Weights of a small transformer language model: LayerNorm before each block.
Each number is 50 + 12 x the weight over the matrix's rms, rounded and kept within 0 to 99. Layers, rows and columns count from 0.

# layer 5 attention key, 128x128, rms 0.0869, rows 24-63, columns 0-63
58 24 40 63 43 46 50 48 61 85 74 48 30 43 39 47 45 49 82 54 66 45 65 42 39 55 64 61 50 55 37 50 50 47 56 53 54 52 48 59 48 57 67 86 39 58 59 33 52 46 42 52 36 50 57 64 51 49 60 22 53 37 53 31
56 66 59 40 56 57 57 59 51 20 49 58 74 54 56 65 57 56 28 56 49 57 52 45 50 48 34 33 43 47 51 33 49 59 46 59 35 57 33 45 31 42 38 37 50 53 47 65 51 56 49 51 54 45 44 24 38 59 60 89 43 58 38 72
72 37 51 53 53 53 43 34 66 92 82 54 32 42 41 58 52 49 89 45 71 47 73 35 40 57 55 61 52 51 31 46 57 47 61 46 58 49 49 55 47 58 71 79 39 40 65 27 59 45 40 60 40 44 51 48 51 47 61 26 46 32 33 24
60 21 56 65 56 52 40 54 53 85 80 46 25 54 47 57 54 36 90 55 61 48 61 48 36 56 56 55 44 51 30 51 45 46 58 53 58 52 52 56 56 49 64 69 56 53 52 39 38 46 35 55 36 45 48 62 49 35 56 34 51 42 41 43
47 29 50 63 59 46 47 45 59 91 67 42 25 50 34 52 53 34 99 52 68 32 55 51 52 67 65 56 60 62 45 53 50 43 59 40 62 59 59 41 60 58 66 74 45 54 53 27 46 41 41 52 37 49 51 61 57 37 53 19 40 40 53 37
41 25 40 59 62 55 40 33 46 83 58 57 41 50 32 45 42 41 69 74 62 35 55 44 48 41 66 59 47 46 51 49 61 61 49 50 45 51 56 65 57 60 67 68 46 37 47 22 45 44 48 60 54 52 67 59 45 52 51 37 57 44 49 37
35 71 58 42 54 53 58 55 46 18 35 52 68 52 56 43 55 57 16 42 29 58 37 58 60 41 38 41 46 45 54 62 43 53 41 48 50 53 50 37 50 41 38 13 53 45 43 67 52 40 60 46 58 44 44 36 55 57 46 72 47 58 64 70
50 69 58 58 53 51 48 42 44 30 27 51 61 41 63 70 60 45 13 36 41 53 39 56 56 55 37 43 42 55 72 46 36 46 58 58 48 53 54 43 51 41 51 15 46 41 34 69 43 47 49 57 44 40 43 54 46 40 63 72 36 60 40 66
43 58 64 48 46 61 52 60 39 21 43 42 56 42 60 54 61 56 19 38 33 72 36 61 65 53 44 37 56 38 50 48 42 57 44 64 53 38 41 40 54 38 66 14 43 52 46 77 43 53 42 43 62 43 40 40 45 50 51 74 40 59 51 60
68 27 51 61 38 42 34 54 52 78 75 41 36 49 35 68 53 41 86 53 67 46 66 38 35 55 55 56 57 51 28 39 59 38 68 43 53 52 48 54 49 54 52 92 36 52 62 45 50 55 40 58 43 58 42 51 50 44 54 24 42 39 32 44
43 45 52 49 52 49 46 41 52 36 54 40 52 24 50 38 54 58 49 42 28 64 27 59 70 49 57 50 55 41 89 57 57 49 27 53 45 32 43 34 73 22 58 33 38 52 44 37 50 44 31 52 52 49 53 55 47 56 43 31 64 48 59 40
52 76 58 55 59 59 58 57 48 14 39 46 64 51 66 56 59 57 11 54 31 60 27 59 58 41 31 34 51 36 57 45 51 46 40 55 44 56 47 43 43 38 30 21 48 48 31 72 42 55 56 54 65 55 47 38 53 57 51 84 57 62 50 78
47 26 40 64 45 37 55 30 73 92 55 46 31 42 44 34 50 46 84 45 59 36 60 52 61 54 62 60 45 55 67 61 41 48 58 52 58 41 54 52 59 50 65 62 44 44 48 28 55 52 46 54 26 56 56 51 67 44 51 13 53 44 56 32
49 25 46 52 57 49 45 46 46 92 52 53 35 50 33 50 39 40 74 37 68 27 60 35 41 58 57 54 46 61 47 56 48 52 61 51 70 58 67 66 61 74 63 73 55 53 49 32 45 52 50 51 40 42 68 60 43 54 49 41 51 47 57 43
75 32 56 58 49 45 42 51 58 82 72 49 44 47 34 71 51 52 82 57 62 39 47 29 34 48 41 48 48 55 46 35 52 37 52 54 47 47 40 52 49 60 52 81 44 61 55 45 58 52 41 58 44 50 58 53 52 56 64 40 53 46 36 47
42 31 42 57 44 53 52 44 53 77 56 40 32 53 48 33 47 51 78 52 61 36 60 54 54 49 69 72 48 51 62 63 57 44 53 46 55 55 58 51 59 55 59 84 39 53 55 28 50 42 47 52 49 68 60 66 59 53 48 17 46 36 62 34
32 78 53 42 47 49 49 49 36 19 20 44 61 48 66 39 59 49 14 42 30 60 44 54 55 42 45 53 37 47 70 62 36 43 45 46 36 49 54 49 53 48 44 24 56 52 48 69 36 40 62 47 56 44 44 51 57 46 47 71 47 53 59 69
67 50 53 56 41 49 24 52 62 69 52 51 52 63 34 82 60 38 65 53 65 44 61 28 11 65 55 55 53 51 22 38 48 35 60 49 63 56 44 54 35 70 57 67 66 55 54 51 53 57 50 50 40 35 42 52 56 43 67 61 53 53 37 39
55 74 47 50 44 50 42 62 48 31 59 55 80 51 60 67 43 67 33 63 52 53 42 47 43 45 38 32 54 30 43 24 55 58 49 61 50 49 29 58 25 52 37 43 43 54 56 63 55 52 60 44 66 41 52 34 49 54 61 86 52 56 42 54
37 62 47 53 57 60 56 51 36 14 30 55 63 50 64 40 52 52 06 46 49 56 31 80 58 50 44 44 49 41 46 51 38 59 30 48 54 47 53 43 53 42 67 17 44 49 41 59 43 48 41 66 57 53 41 48 49 43 38 72 44 70 51 56
61 36 59 56 44 50 34 56 61 96 70 49 37 45 49 71 52 45 91 53 56 46 57 36 40 53 63 60 45 51 46 40 48 39 52 40 49 50 60 43 53 42 61 83 50 42 52 32 51 41 37 55 40 58 48 63 54 46 50 22 58 39 41 47
18 40 34 49 51 54 50 41 49 65 39 50 28 52 52 22 57 37 58 44 42 34 56 67 53 57 61 60 48 75 62 81 44 55 47 37 54 60 65 51 69 57 57 30 46 52 57 42 43 43 57 50 41 64 59 67 63 40 44 16 46 44 71 49
38 72 50 42 52 56 58 34 48 22 29 56 58 55 52 51 32 58 20 50 36 54 49 51 56 48 37 37 49 44 71 38 41 53 56 68 38 56 43 66 32 62 42 29 57 48 43 63 56 51 50 42 54 52 61 49 47 50 54 76 48 52 45 73
68 35 41 54 48 50 54 43 64 89 74 58 33 56 35 58 42 46 97 68 67 35 73 32 43 53 63 52 53 57 31 46 62 50 62 37 40 47 50 61 43 51 56 90 40 54 64 33 52 47 52 45 40 55 45 55 37 51 57 20 45 31 33 27
38 74 45 39 63 46 53 46 43 25 11 65 69 43 60 41 39 53 11 30 32 52 57 63 71 48 43 49 49 57 64 57 35 60 48 54 31 37 57 52 57 49 39 19 58 47 58 61 45 43 55 44 53 37 43 51 53 48 51 70 51 46 68 59
67 35 51 44 42 48 49 47 50 66 70 55 52 68 50 70 37 40 61 70 59 65 65 43 35 48 63 47 56 46 38 25 53 47 73 50 43 55 36 65 28 54 45 85 47 45 52 40 45 41 44 56 56 63 40 66 37 48 59 57 51 34 26 37
68 36 54 58 54 47 53 60 60 49 75 54 69 38 44 71 43 71 67 53 52 49 31 46 59 56 34 48 57 45 41 12 51 43 50 69 48 44 47 44 40 35 60 65 49 53 44 40 64 64 48 45 45 56 53 30 42 51 56 47 47 66 35 39
50 58 43 46 62 58 59 54 61 34 60 58 59 25 42 40 52 51 50 49 35 51 22 68 56 27 54 53 47 39 80 42 68 42 34 60 46 37 40 63 50 17 36 46 33 57 49 36 50 48 56 47 55 67 59 49 42 52 37 56 54 44 58 46
59 72 55 42 59 49 56 72 54 01 54 51 74 42 50 66 42 67 33 54 42 60 40 39 59 41 46 42 49 37 48 26 52 59 52 58 41 31 36 53 37 38 44 37 56 50 40 63 57 47 53 49 62 45 50 33 41 49 51 81 34 63 46 66
52 32 37 61 42 55 54 41 52 61 61 58 62 54 44 48 32 54 65 66 63 59 37 55 47 59 50 43 62 46 38 41 56 56 47 65 60 73 40 64 51 46 62 67 54 60 53 29 60 78 58 47 45 62 69 39 55 52 40 35 56 51 45 51
39 30 39 57 44 49 44 37 51 72 52 36 28 50 45 32 43 39 62 51 52 47 60 58 45 57 64 68 52 58 60 70 48 50 48 47 56 49 61 63 60 50 58 59 43 54 61 40 54 36 43 50 37 64 58 76 55 45 47 28 56 40 59 35
38 36 63 57 57 58 44 52 53 53 34 48 46 55 46 44 38 45 44 42 77 23 79 59 65 60 48 51 50 67 15 46 29 51 81 55 49 51 46 58 55 69 48 56 64 66 63 65 35 39 47 48 53 38 34 37 58 50 55 47 27 58 43 55
35 71 51 40 58 51 47 45 33 14 19 44 63 48 64 24 47 56 09 49 37 54 29 60 44 41 42 48 46 50 75 68 48 54 44 54 42 58 62 51 55 46 39 13 44 48 41 62 53 42 60 44 50 55 49 53 60 56 41 72 53 58 63 66
64 71 48 50 55 42 55 45 46 17 37 53 71 62 64 61 42 64 16 54 51 61 43 47 58 42 42 40 53 41 56 34 44 51 56 49 45 47 31 52 33 52 48 42 58 42 45 77 54 56 53 47 63 35 41 31 45 47 49 81 39 49 40 61
51 19 44 65 41 37 36 36 57 82 65 42 29 39 51 42 51 48 73 47 56 41 55 47 49 62 63 65 51 62 57 69 44 51 52 47 57 46 62 59 61 42 69 60 38 49 60 26 60 39 37 58 37 64 58 67 61 42 52 14 54 35 51 28
61 63 52 51 61 47 47 47 31 47 38 56 48 64 64 69 46 55 37 32 43 36 60 58 62 44 39 45 58 47 45 45 39 34 54 40 40 47 54 49 46 46 51 37 55 55 35 45 62 62 46 47 46 51 49 58 54 56 50 51 37 49 56 50
58 23 44 52 50 45 36 39 57 86 62 48 24 48 43 45 48 44 86 55 72 36 65 44 32 61 60 63 54 60 42 59 57 49 48 44 55 51 56 57 52 61 54 85 42 45 68 22 55 37 39 47 45 67 63 63 44 52 49 27 57 43 45 30
21 46 45 59 48 49 35 48 50 60 48 44 40 43 42 38 52 49 68 81 57 43 49 37 43 41 76 69 40 49 68 70 63 50 46 47 38 63 44 65 61 60 51 59 60 43 69 29 35 54 56 48 62 63 56 65 50 41 46 38 64 41 68 58
24 71 45 42 59 54 49 48 37 21 21 41 54 44 60 25 55 44 11 36 19 57 42 67 67 46 51 57 44 59 81 79 45 57 39 46 53 60 63 37 63 38 44 12 54 44 47 56 49 42 53 51 46 62 53 63 56 46 35 42 49 58 71 57
55 38 57 41 53 46 43 58 46 64 50 54 45 57 46 50 56 40 61 60 63 28 71 40 44 45 64 66 54 64 48 49 53 53 53 43 31 49 60 62 42 73 33 80 51 46 52 46 36 23 59 60 61 53 41 62 56 47 55 58 52 34 53 35
# layer 5 attention query, 128x128, rms 0.091, rows 25-63, columns 0-63
64 47 53 60 71 32 50 43 49 55 69 49 60 40 46 56 41 46 76 49 52 53 48 25 55 51 40 56 51 59 38 40 43 52 70 37 68 33 55 66 52 50 55 64 43 52 48 53 43 65 44 60 52 54 53 69 39 28 48 43 35 60 52 41
48 03 34 61 36 49 54 52 48 54 42 62 43 62 67 44 62 44 50 52 59 32 51 29 57 76 55 36 54 48 72 74 21 52 59 45 47 62 42 08 48 66 31 54 53 29 51 22 49 47 49 34 26 48 50 51 50 44 40 10 56 49 70 55
53 44 48 40 44 52 54 56 37 56 38 46 58 65 39 53 62 55 52 59 62 48 53 51 56 69 66 50 76 39 52 56 66 39 32 37 34 54 45 59 38 63 34 60 49 45 42 34 43 28 34 56 35 53 53 56 47 61 52 41 47 56 59 42
43 59 30 40 32 56 55 49 58 41 37 64 40 70 53 29 45 42 38 46 65 56 57 79 56 50 86 68 63 52 49 71 57 59 54 58 37 53 55 47 47 57 44 50 62 51 52 23 32 26 39 30 36 57 62 59 35 63 39 47 76 66 55 55
31 57 33 56 47 61 49 38 41 52 47 39 41 60 56 53 60 68 34 57 60 65 53 68 53 58 56 43 54 49 58 56 41 52 67 62 65 73 78 25 68 68 44 50 75 53 64 40 58 51 80 33 59 46 57 44 45 50 39 42 47 60 50 58
65 44 55 57 49 49 42 54 53 41 45 23 46 29 61 58 45 41 36 54 43 64 52 36 51 59 22 42 49 58 45 40 36 32 35 65 59 16 39 46 53 46 70 54 56 52 25 71 75 96 52 44 48 38 58 55 54 50 46 61 44 55 36 59
51 57 54 53 61 52 52 55 63 49 57 57 49 29 52 40 39 21 36 48 44 75 42 58 52 40 43 41 50 49 38 57 49 39 40 42 60 39 65 63 46 39 58 59 53 59 51 51 48 43 42 53 58 50 53 47 47 48 34 48 38 60 40 41
61 46 62 64 55 61 36 38 61 59 60 39 46 30 51 53 51 33 49 52 58 55 39 40 65 50 28 44 27 37 52 51 48 28 34 57 46 38 58 52 57 46 55 58 38 48 24 65 55 31 28 85 34 38 53 49 47 36 49 60 39 47 41 37
58 52 46 33 46 44 49 58 43 63 28 63 59 60 26 44 42 47 77 67 70 13 80 38 41 50 67 69 42 62 40 67 56 46 43 50 37 58 31 60 34 50 35 60 60 62 34 21 44 35 32 55 30 55 33 47 47 36 65 41 64 53 68 45
43 46 45 63 41 76 39 31 42 55 56 40 45 42 62 60 63 55 47 48 42 59 28 50 42 40 33 41 39 50 57 41 40 68 42 63 48 48 56 48 53 48 50 49 40 45 40 50 62 50 44 60 44 57 50 52 52 37 61 52 38 37 51 52
75 63 64 55 59 54 43 57 68 48 77 48 80 21 41 65 44 39 58 59 45 58 32 64 49 50 24 23 48 42 20 22 65 26 39 52 85 29 44 80 58 38 95 58 44 70 48 71 88 77 39 75 45 07 57 58 60 60 57 60 28 52 25 29
48 41 50 56 40 65 75 47 35 43 36 74 52 47 61 45 44 50 31 34 36 66 29 60 75 56 41 59 61 61 63 60 38 81 34 37 45 69 71 31 62 39 32 38 42 39 58 41 48 50 56 25 62 65 47 53 58 43 41 51 62 51 49 50
45 51 46 40 50 45 56 45 50 47 34 54 38 78 51 44 54 55 46 46 62 54 46 50 72 64 74 47 44 52 54 67 45 45 56 53 47 58 57 53 32 59 52 50 63 48 71 54 50 49 53 31 59 61 52 47 54 26 43 39 60 54 46 56
56 58 50 38 64 49 56 47 37 46 40 73 59 55 55 53 47 46 58 53 57 33 59 63 29 35 54 55 53 54 46 58 52 50 45 53 48 53 76 60 49 51 38 63 54 63 46 38 61 57 50 35 49 51 38 30 50 65 48 39 37 68 51 44
35 50 38 46 50 42 50 48 44 56 39 53 58 68 37 53 67 77 45 61 43 44 55 60 48 46 68 50 51 41 63 46 60 70 56 48 34 61 51 66 41 57 32 39 62 43 64 51 42 40 65 58 44 56 60 48 42 53 38 56 97 50 53 60
54 67 63 30 50 56 51 65 54 46 47 58 63 35 31 59 47 26 44 55 39 73 49 70 29 48 31 39 55 60 39 44 59 30 42 48 65 52 47 66 45 38 36 42 56 55 50 67 65 72 58 68 46 27 48 55 47 34 37 71 31 52 44 57
54 58 39 33 44 33 55 58 31 59 38 58 51 70 49 39 49 46 53 61 59 59 83 62 43 46 51 57 38 46 34 64 52 39 46 56 48 60 35 24 56 56 44 64 47 69 56 31 52 49 47 46 51 36 33 43 33 55 33 30 43 60 44 55
61 50 38 59 48 19 54 42 56 65 69 39 49 43 36 62 51 57 76 63 60 38 70 62 42 48 55 39 42 38 38 42 42 35 60 56 43 58 59 33 73 45 59 63 42 64 66 51 53 55 35 55 44 53 68 39 35 60 50 37 52 31 43 44
53 55 53 69 48 47 41 51 62 46 65 23 58 34 50 46 50 44 37 66 58 66 43 44 57 54 35 41 58 48 56 56 54 25 46 55 48 52 59 52 61 47 57 63 47 73 32 55 66 32 63 47 53 42 67 52 51 63 48 49 42 64 34 48
41 38 59 51 53 64 61 40 38 60 37 54 47 66 42 43 69 51 40 59 31 33 50 60 58 60 53 52 61 41 49 52 76 64 40 52 39 73 48 70 37 65 51 43 54 34 40 31 33 58 40 47 42 34 39 48 78 32 64 40 50 25 55 55
45 74 57 27 48 46 75 46 35 33 16 39 51 53 55 47 45 68 18 42 46 76 54 69 41 34 66 60 46 51 56 56 53 61 49 28 40 44 73 36 50 60 30 43 80 31 49 58 54 43 50 25 74 58 42 70 28 66 43 73 67 68 53 73
56 54 57 62 62 45 66 55 63 48 64 74 52 33 46 49 53 41 61 47 45 55 49 63 43 36 41 57 58 52 47 51 53 55 69 35 58 42 77 32 58 32 51 55 41 55 73 59 58 49 60 49 56 43 45 33 50 60 37 53 42 65 55 41
35 35 32 58 44 43 38 37 39 54 34 62 29 52 75 40 58 74 74 48 40 38 52 44 27 42 80 66 61 58 67 60 49 66 74 45 55 65 73 47 59 57 22 48 60 26 76 22 31 42 62 50 52 71 55 53 38 48 43 27 65 60 79 64
53 48 64 52 56 54 63 57 64 45 53 53 54 48 47 44 41 46 51 41 48 56 39 46 47 30 46 40 44 54 55 54 38 44 45 25 41 45 62 54 48 52 51 48 56 28 64 54 44 65 49 60 64 77 65 46 70 57 40 58 38 40 42 60
45 65 48 73 41 43 38 58 51 61 53 72 32 30 49 58 54 62 72 62 42 27 41 42 39 37 70 38 65 40 37 55 60 47 64 53 53 59 44 50 62 51 40 58 60 47 58 46 45 56 51 46 52 32 56 35 32 68 59 24 54 48 58 58
51 37 43 72 60 65 65 29 51 49 68 51 56 39 67 42 49 49 62 52 52 29 40 53 71 54 30 39 46 31 57 46 48 75 48 50 33 48 61 60 52 40 59 59 31 60 44 32 47 44 45 39 41 67 51 48 73 48 53 52 66 47 37 37
47 49 44 61 21 72 44 36 65 39 63 52 59 30 63 52 62 54 53 46 49 42 40 57 47 41 41 41 64 53 67 36 48 74 39 53 47 34 48 63 61 45 53 49 38 50 47 55 60 47 49 52 49 53 48 46 62 65 80 56 49 66 42 44
56 38 45 62 31 60 42 25 67 65 71 15 50 49 45 48 39 34 75 49 50 48 53 50 63 41 28 39 50 54 55 42 56 54 52 50 61 39 47 45 45 52 57 64 35 59 48 62 40 46 38 60 44 46 51 31 59 58 57 57 57 39 40 29
59 42 38 74 52 38 67 48 53 33 59 70 50 51 51 39 58 65 59 31 63 37 61 53 55 43 61 74 50 29 60 48 54 72 65 49 33 42 48 51 31 45 44 54 24 52 53 51 49 25 46 39 47 68 34 48 51 63 47 52 63 59 48 32
33 52 45 51 37 51 43 61 34 49 26 60 47 50 48 51 76 61 39 48 37 57 28 57 52 30 62 41 52 51 61 54 70 66 42 41 37 50 47 38 53 38 33 47 50 50 53 57 45 45 54 56 57 49 41 25 29 65 50 52 63 65 54 66
61 50 54 26 40 25 53 59 62 54 51 56 58 72 33 38 36 45 59 64 61 66 64 55 50 54 62 70 56 60 39 58 61 40 55 37 34 36 61 62 41 47 44 60 55 46 46 47 47 29 53 64 37 67 56 43 44 47 46 61 51 51 56 48
53 29 46 35 55 50 53 70 52 34 63 42 59 47 59 65 71 63 14 49 40 48 48 63 66 45 27 37 55 31 46 32 53 64 44 60 46 22 33 57 61 45 68 45 59 58 47 99 58 87 62 66 64 55 61 41 42 47 33 66 46 45 47 49
55 53 55 67 60 38 62 75 62 56 65 73 44 06 50 52 31 23 61 44 41 53 48 43 55 60 42 37 63 67 43 53 43 39 49 50 71 56 47 32 48 39 63 49 41 50 56 54 55 55 57 40 52 38 54 34 41 53 49 53 58 63 45 41
41 49 58 45 59 62 74 35 25 45 26 76 41 44 75 47 61 57 27 48 41 53 19 59 68 52 45 31 47 42 90 62 34 54 28 46 36 66 65 28 57 47 14 42 40 25 39 46 44 40 50 15 28 43 39 39 58 39 57 41 54 30 57 61
48 52 64 38 53 59 44 53 56 48 45 50 53 34 57 42 43 43 54 68 42 53 49 49 45 49 49 50 49 60 46 58 52 55 35 36 51 52 65 44 53 57 65 56 63 37 62 53 43 48 56 47 67 68 57 31 56 66 48 40 60 60 52 61
29 47 41 32 66 38 58 47 42 35 37 46 53 83 41 43 72 67 53 46 51 26 52 50 44 33 72 52 58 47 74 59 51 61 78 58 42 52 59 42 63 43 26 38 51 53 58 48 35 44 72 43 47 49 49 48 57 55 66 40 59 58 78 69
39 72 43 34 42 44 56 47 41 56 56 45 44 75 39 56 51 62 52 43 50 46 70 69 34 19 72 46 42 68 44 48 58 58 59 53 60 66 47 37 41 71 30 44 62 64 54 47 47 40 62 62 60 39 54 41 43 68 65 50 50 37 45 51
54 73 52 48 39 54 54 62 56 35 43 26 57 52 49 52 66 50 21 40 38 73 39 49 56 43 43 28 47 46 48 37 51 66 50 52 45 28 21 66 32 56 55 31 55 48 48 78 45 57 60 51 59 56 56 65 51 50 58 77 33 33 42 64
38 64 44 31 43 50 55 57 58 57 46 33 64 64 44 58 46 65 52 73 42 41 54 58 44 50 45 38 50 52 46 55 57 40 58 53 47 61 63 61 71 57 40 43 69 47 55 48 51 64 71 43 49 33 64 56 46 53 58 48 54 42 53 66
# layer 5 attention value, 128x128, rms 0.116, rows 0-14, columns 0-63
53 40 44 65 59 62 60 54 33 50 55 62 57 50 64 45 51 42 51 54 55 27 49 55 52 61 62 57 37 75 47 56 46 35 47 75 45 68 15 49 41 59 52 43 41 79 38 45 46 53 56 42 70 56 54 69 44 55 39 60 62 36 43 73
48 56 18 54 60 49 42 47 61 47 48 83 57 39 37 47 35 46 62 42 54 73 54 36 45 35 52 36 61 51 47 53 49 51 48 48 77 43 57 56 53 46 64 45 60 35 61 34 58 59 46 40 38 49 55 52 63 41 61 41 19 85 43 58
48 52 33 54 64 47 39 45 62 54 48 72 44 52 50 54 50 45 60 36 41 47 36 24 38 39 30 48 45 36 49 51 46 32 38 45 43 55 67 49 52 51 61 41 26 41 48 47 64 43 36 58 45 56 59 60 62 49 52 44 33 52 43 50
47 52 47 64 53 44 42 39 60 45 48 42 40 37 62 50 66 53 49 52 46 41 29 43 45 60 45 59 42 50 48 47 55 34 40 43 37 45 38 50 42 35 41 55 43 64 43 64 58 45 52 52 46 71 60 66 40 38 60 54 56 39 52 47
50 53 32 55 42 71 53 63 42 50 49 43 55 46 51 50 47 62 49 51 35 48 49 61 41 46 35 39 65 31 51 59 53 47 65 81 56 76 70 42 55 43 57 52 59 47 50 39 45 43 65 50 59 43 43 57 51 56 35 39 55 67 49 49
51 50 31 63 58 61 40 44 39 55 56 59 57 36 68 47 75 42 50 44 44 56 26 27 49 42 60 67 22 50 56 50 73 65 59 41 71 83 50 38 45 79 71 48 60 56 44 45 44 52 67 35 76 57 37 69 52 69 63 55 85 60 54 49
49 55 51 34 42 40 34 59 27 53 59 29 50 27 68 51 18 53 50 44 50 63 45 54 56 55 51 48 55 51 57 50 62 47 65 35 67 53 62 39 65 38 60 61 59 55 64 53 40 50 43 44 44 50 47 39 53 68 38 49 66 54 54 33
48 44 56 41 48 58 59 69 15 45 45 33 56 33 44 44 36 46 46 59 60 51 64 60 57 66 69 58 38 66 49 48 40 59 66 41 37 48 39 47 53 58 36 49 71 60 44 43 47 70 29 13 63 65 20 41 56 62 62 57 53 34 56 60
58 45 41 54 43 49 70 55 55 48 33 85 63 46 50 50 37 53 64 40 46 48 43 32 60 37 53 62 32 49 55 53 52 45 46 48 55 27 49 48 42 49 40 59 60 47 51 59 51 58 34 40 34 40 48 73 43 34 44 52 33 56 50 48
48 41 67 43 59 57 49 28 37 50 48 43 48 84 46 53 51 51 51 49 67 56 73 45 47 45 50 45 45 43 46 50 54 77 52 49 62 67 61 39 76 52 52 50 46 45 40 50 39 59 36 62 45 41 38 29 64 70 34 39 28 44 45 58
57 60 53 51 24 33 54 77 48 53 46 32 53 41 48 45 37 37 55 65 45 52 45 45 54 68 49 47 54 48 49 55 37 36 45 24 47 35 59 50 49 49 55 52 65 56 53 42 51 42 49 44 38 48 45 55 45 39 35 55 54 50 53 36
49 39 63 27 70 47 50 51 38 54 54 42 42 61 51 54 44 73 42 50 54 45 71 46 60 47 44 54 32 33 48 47 63 89 73 60 56 51 66 54 48 48 32 62 70 24 44 48 43 49 54 47 66 48 28 43 62 67 38 48 71 40 55 45
49 62 38 68 34 65 38 61 25 49 62 40 43 58 52 53 46 46 52 60 43 34 38 56 50 48 55 56 78 60 46 51 45 58 49 71 48 63 46 41 73 60 44 43 33 71 61 45 25 35 41 50 72 54 63 40 51 30 64 57 57 52 47 54
54 59 36 49 55 76 40 56 44 42 67 48 52 49 60 45 30 46 30 32 49 48 44 61 56 69 60 60 62 78 46 53 52 23 60 70 49 69 43 55 51 54 70 42 53 58 50 40 50 53 58 35 62 66 43 44 57 71 58 51 79 47 47 58
55 46 44 59 38 45 69 53 49 58 52 38 39 44 68 54 78 70 42 63 56 44 60 54 35 50 43 47 34 54 52 47 58 67 43 57 50 56 50 64 45 66 44 49 19 47 51 60 56 42 71 66 45 46 54 36 29 54 53 61 92 40 45 51
# layer 5 attention output (transposed), 128x128, rms 0.111, rows 0-14, columns 0-63
54 57 68 47 47 36 59 60 37 59 34 54 38 52 48 52 24 59 31 47 55 48 58 45 54 61 39 57 58 43 35 50 59 55 54 40 65 47 56 53 29 33 58 65 52 28 60 62 39 49 25 40 48 41 48 51 45 40 65 51 36 70 72 53
72 48 64 49 58 33 36 75 73 50 52 32 41 59 68 59 59 46 46 49 49 36 66 58 23 26 38 60 38 28 44 54 39 54 48 51 39 53 34 68 65 75 69 40 62 58 41 52 56 52 64 75 51 72 48 30 43 72 33 45 68 33 45 38
55 44 60 61 58 39 50 66 49 52 53 38 47 52 64 52 52 52 60 64 57 64 42 42 37 49 43 60 58 47 52 38 51 59 47 49 56 66 38 61 69 56 62 44 56 65 58 35 41 49 71 51 40 70 46 28 61 56 30 60 55 47 59 32
37 40 58 64 58 47 56 58 40 45 59 48 58 46 51 49 49 46 50 60 45 73 53 33 55 59 49 50 59 50 63 39 56 34 50 43 72 52 57 44 42 34 57 58 47 56 36 44 38 34 42 58 47 39 43 45 58 48 45 61 32 52 47 43
56 56 65 46 43 42 49 49 51 55 49 68 44 44 63 71 48 57 50 62 40 47 48 58 26 34 46 50 33 47 47 53 24 58 40 49 42 45 47 40 46 45 47 54 47 49 58 59 58 58 37 52 55 61 46 34 26 65 65 41 35 40 47 48
56 47 58 64 45 47 39 65 27 34 62 29 62 44 47 48 38 51 55 46 58 37 57 43 54 61 41 48 47 37 22 47 39 39 63 47 53 39 42 55 35 42 64 57 42 49 36 59 48 34 43 56 40 45 60 29 33 32 75 38 23 58 58 48
47 21 44 50 33 67 43 30 54 42 77 54 66 23 36 44 55 59 47 70 66 48 41 63 32 48 62 33 41 43 71 56 39 42 56 66 22 56 63 47 71 53 26 39 30 64 42 60 76 46 57 61 60 31 60 56 23 68 60 32 48 51 25 49
52 60 55 56 37 62 44 31 46 61 50 72 37 54 30 57 23 53 54 49 40 46 54 62 53 50 57 46 26 39 49 53 59 53 39 66 58 49 50 42 28 44 55 43 61 25 68 59 56 52 46 41 56 21 55 67 22 57 67 47 59 59 62 78
40 52 59 59 73 40 53 57 49 61 39 24 42 78 47 52 49 35 43 50 41 56 71 59 64 62 37 39 58 52 38 54 62 48 38 46 49 50 63 71 48 69 43 41 56 67 32 61 51 40 57 66 66 56 45 46 76 52 37 65 65 43 44 54
62 61 48 63 43 44 38 56 50 51 58 62 50 43 57 39 47 50 52 49 58 34 29 57 21 42 43 54 48 41 33 44 53 67 49 64 33 53 37 56 54 61 50 44 50 49 69 38 51 67 65 40 34 74 63 52 44 44 56 33 69 55 73 48
45 36 42 51 59 57 62 26 56 55 51 49 46 50 34 60 53 47 44 58 53 58 53 58 55 43 62 38 43 64 53 58 46 46 53 49 44 57 45 45 64 66 37 34 58 41 34 55 65 45 42 63 69 23 44 51 60 77 57 65 45 45 36 67
43 71 31 44 33 82 38 34 39 41 40 64 63 51 43 45 50 55 62 38 47 43 33 70 53 56 61 35 48 59 34 50 51 61 28 63 32 33 70 47 40 47 42 57 41 63 74 49 63 63 58 35 50 59 62 56 43 37 68 41 52 44 55 53
61 52 67 39 37 36 49 55 44 58 56 71 44 25 58 57 40 50 31 28 46 47 55 38 35 43 56 47 24 68 64 45 42 31 54 47 66 53 35 57 36 43 57 69 45 42 63 64 55 49 32 38 51 32 55 62 37 44 57 26 34 71 68 55
52 35 61 45 35 47 58 53 50 58 47 65 55 23 42 44 28 70 49 67 58 53 59 58 48 47 45 73 41 27 71 62 41 50 65 55 57 49 59 30 45 34 42 52 40 53 60 55 69 62 39 37 54 36 44 49 16 60 61 34 39 57 48 59
54 55 36 43 45 56 59 49 48 37 57 45 42 55 45 44 42 54 46 32 61 32 44 29 60 65 91 51 68 59 43 47 58 33 58 49 69 36 47 27 64 23 61 76 33 34 31 41 43 58 42 50 57 41 48 73 77 26 75 40 32 62 41 39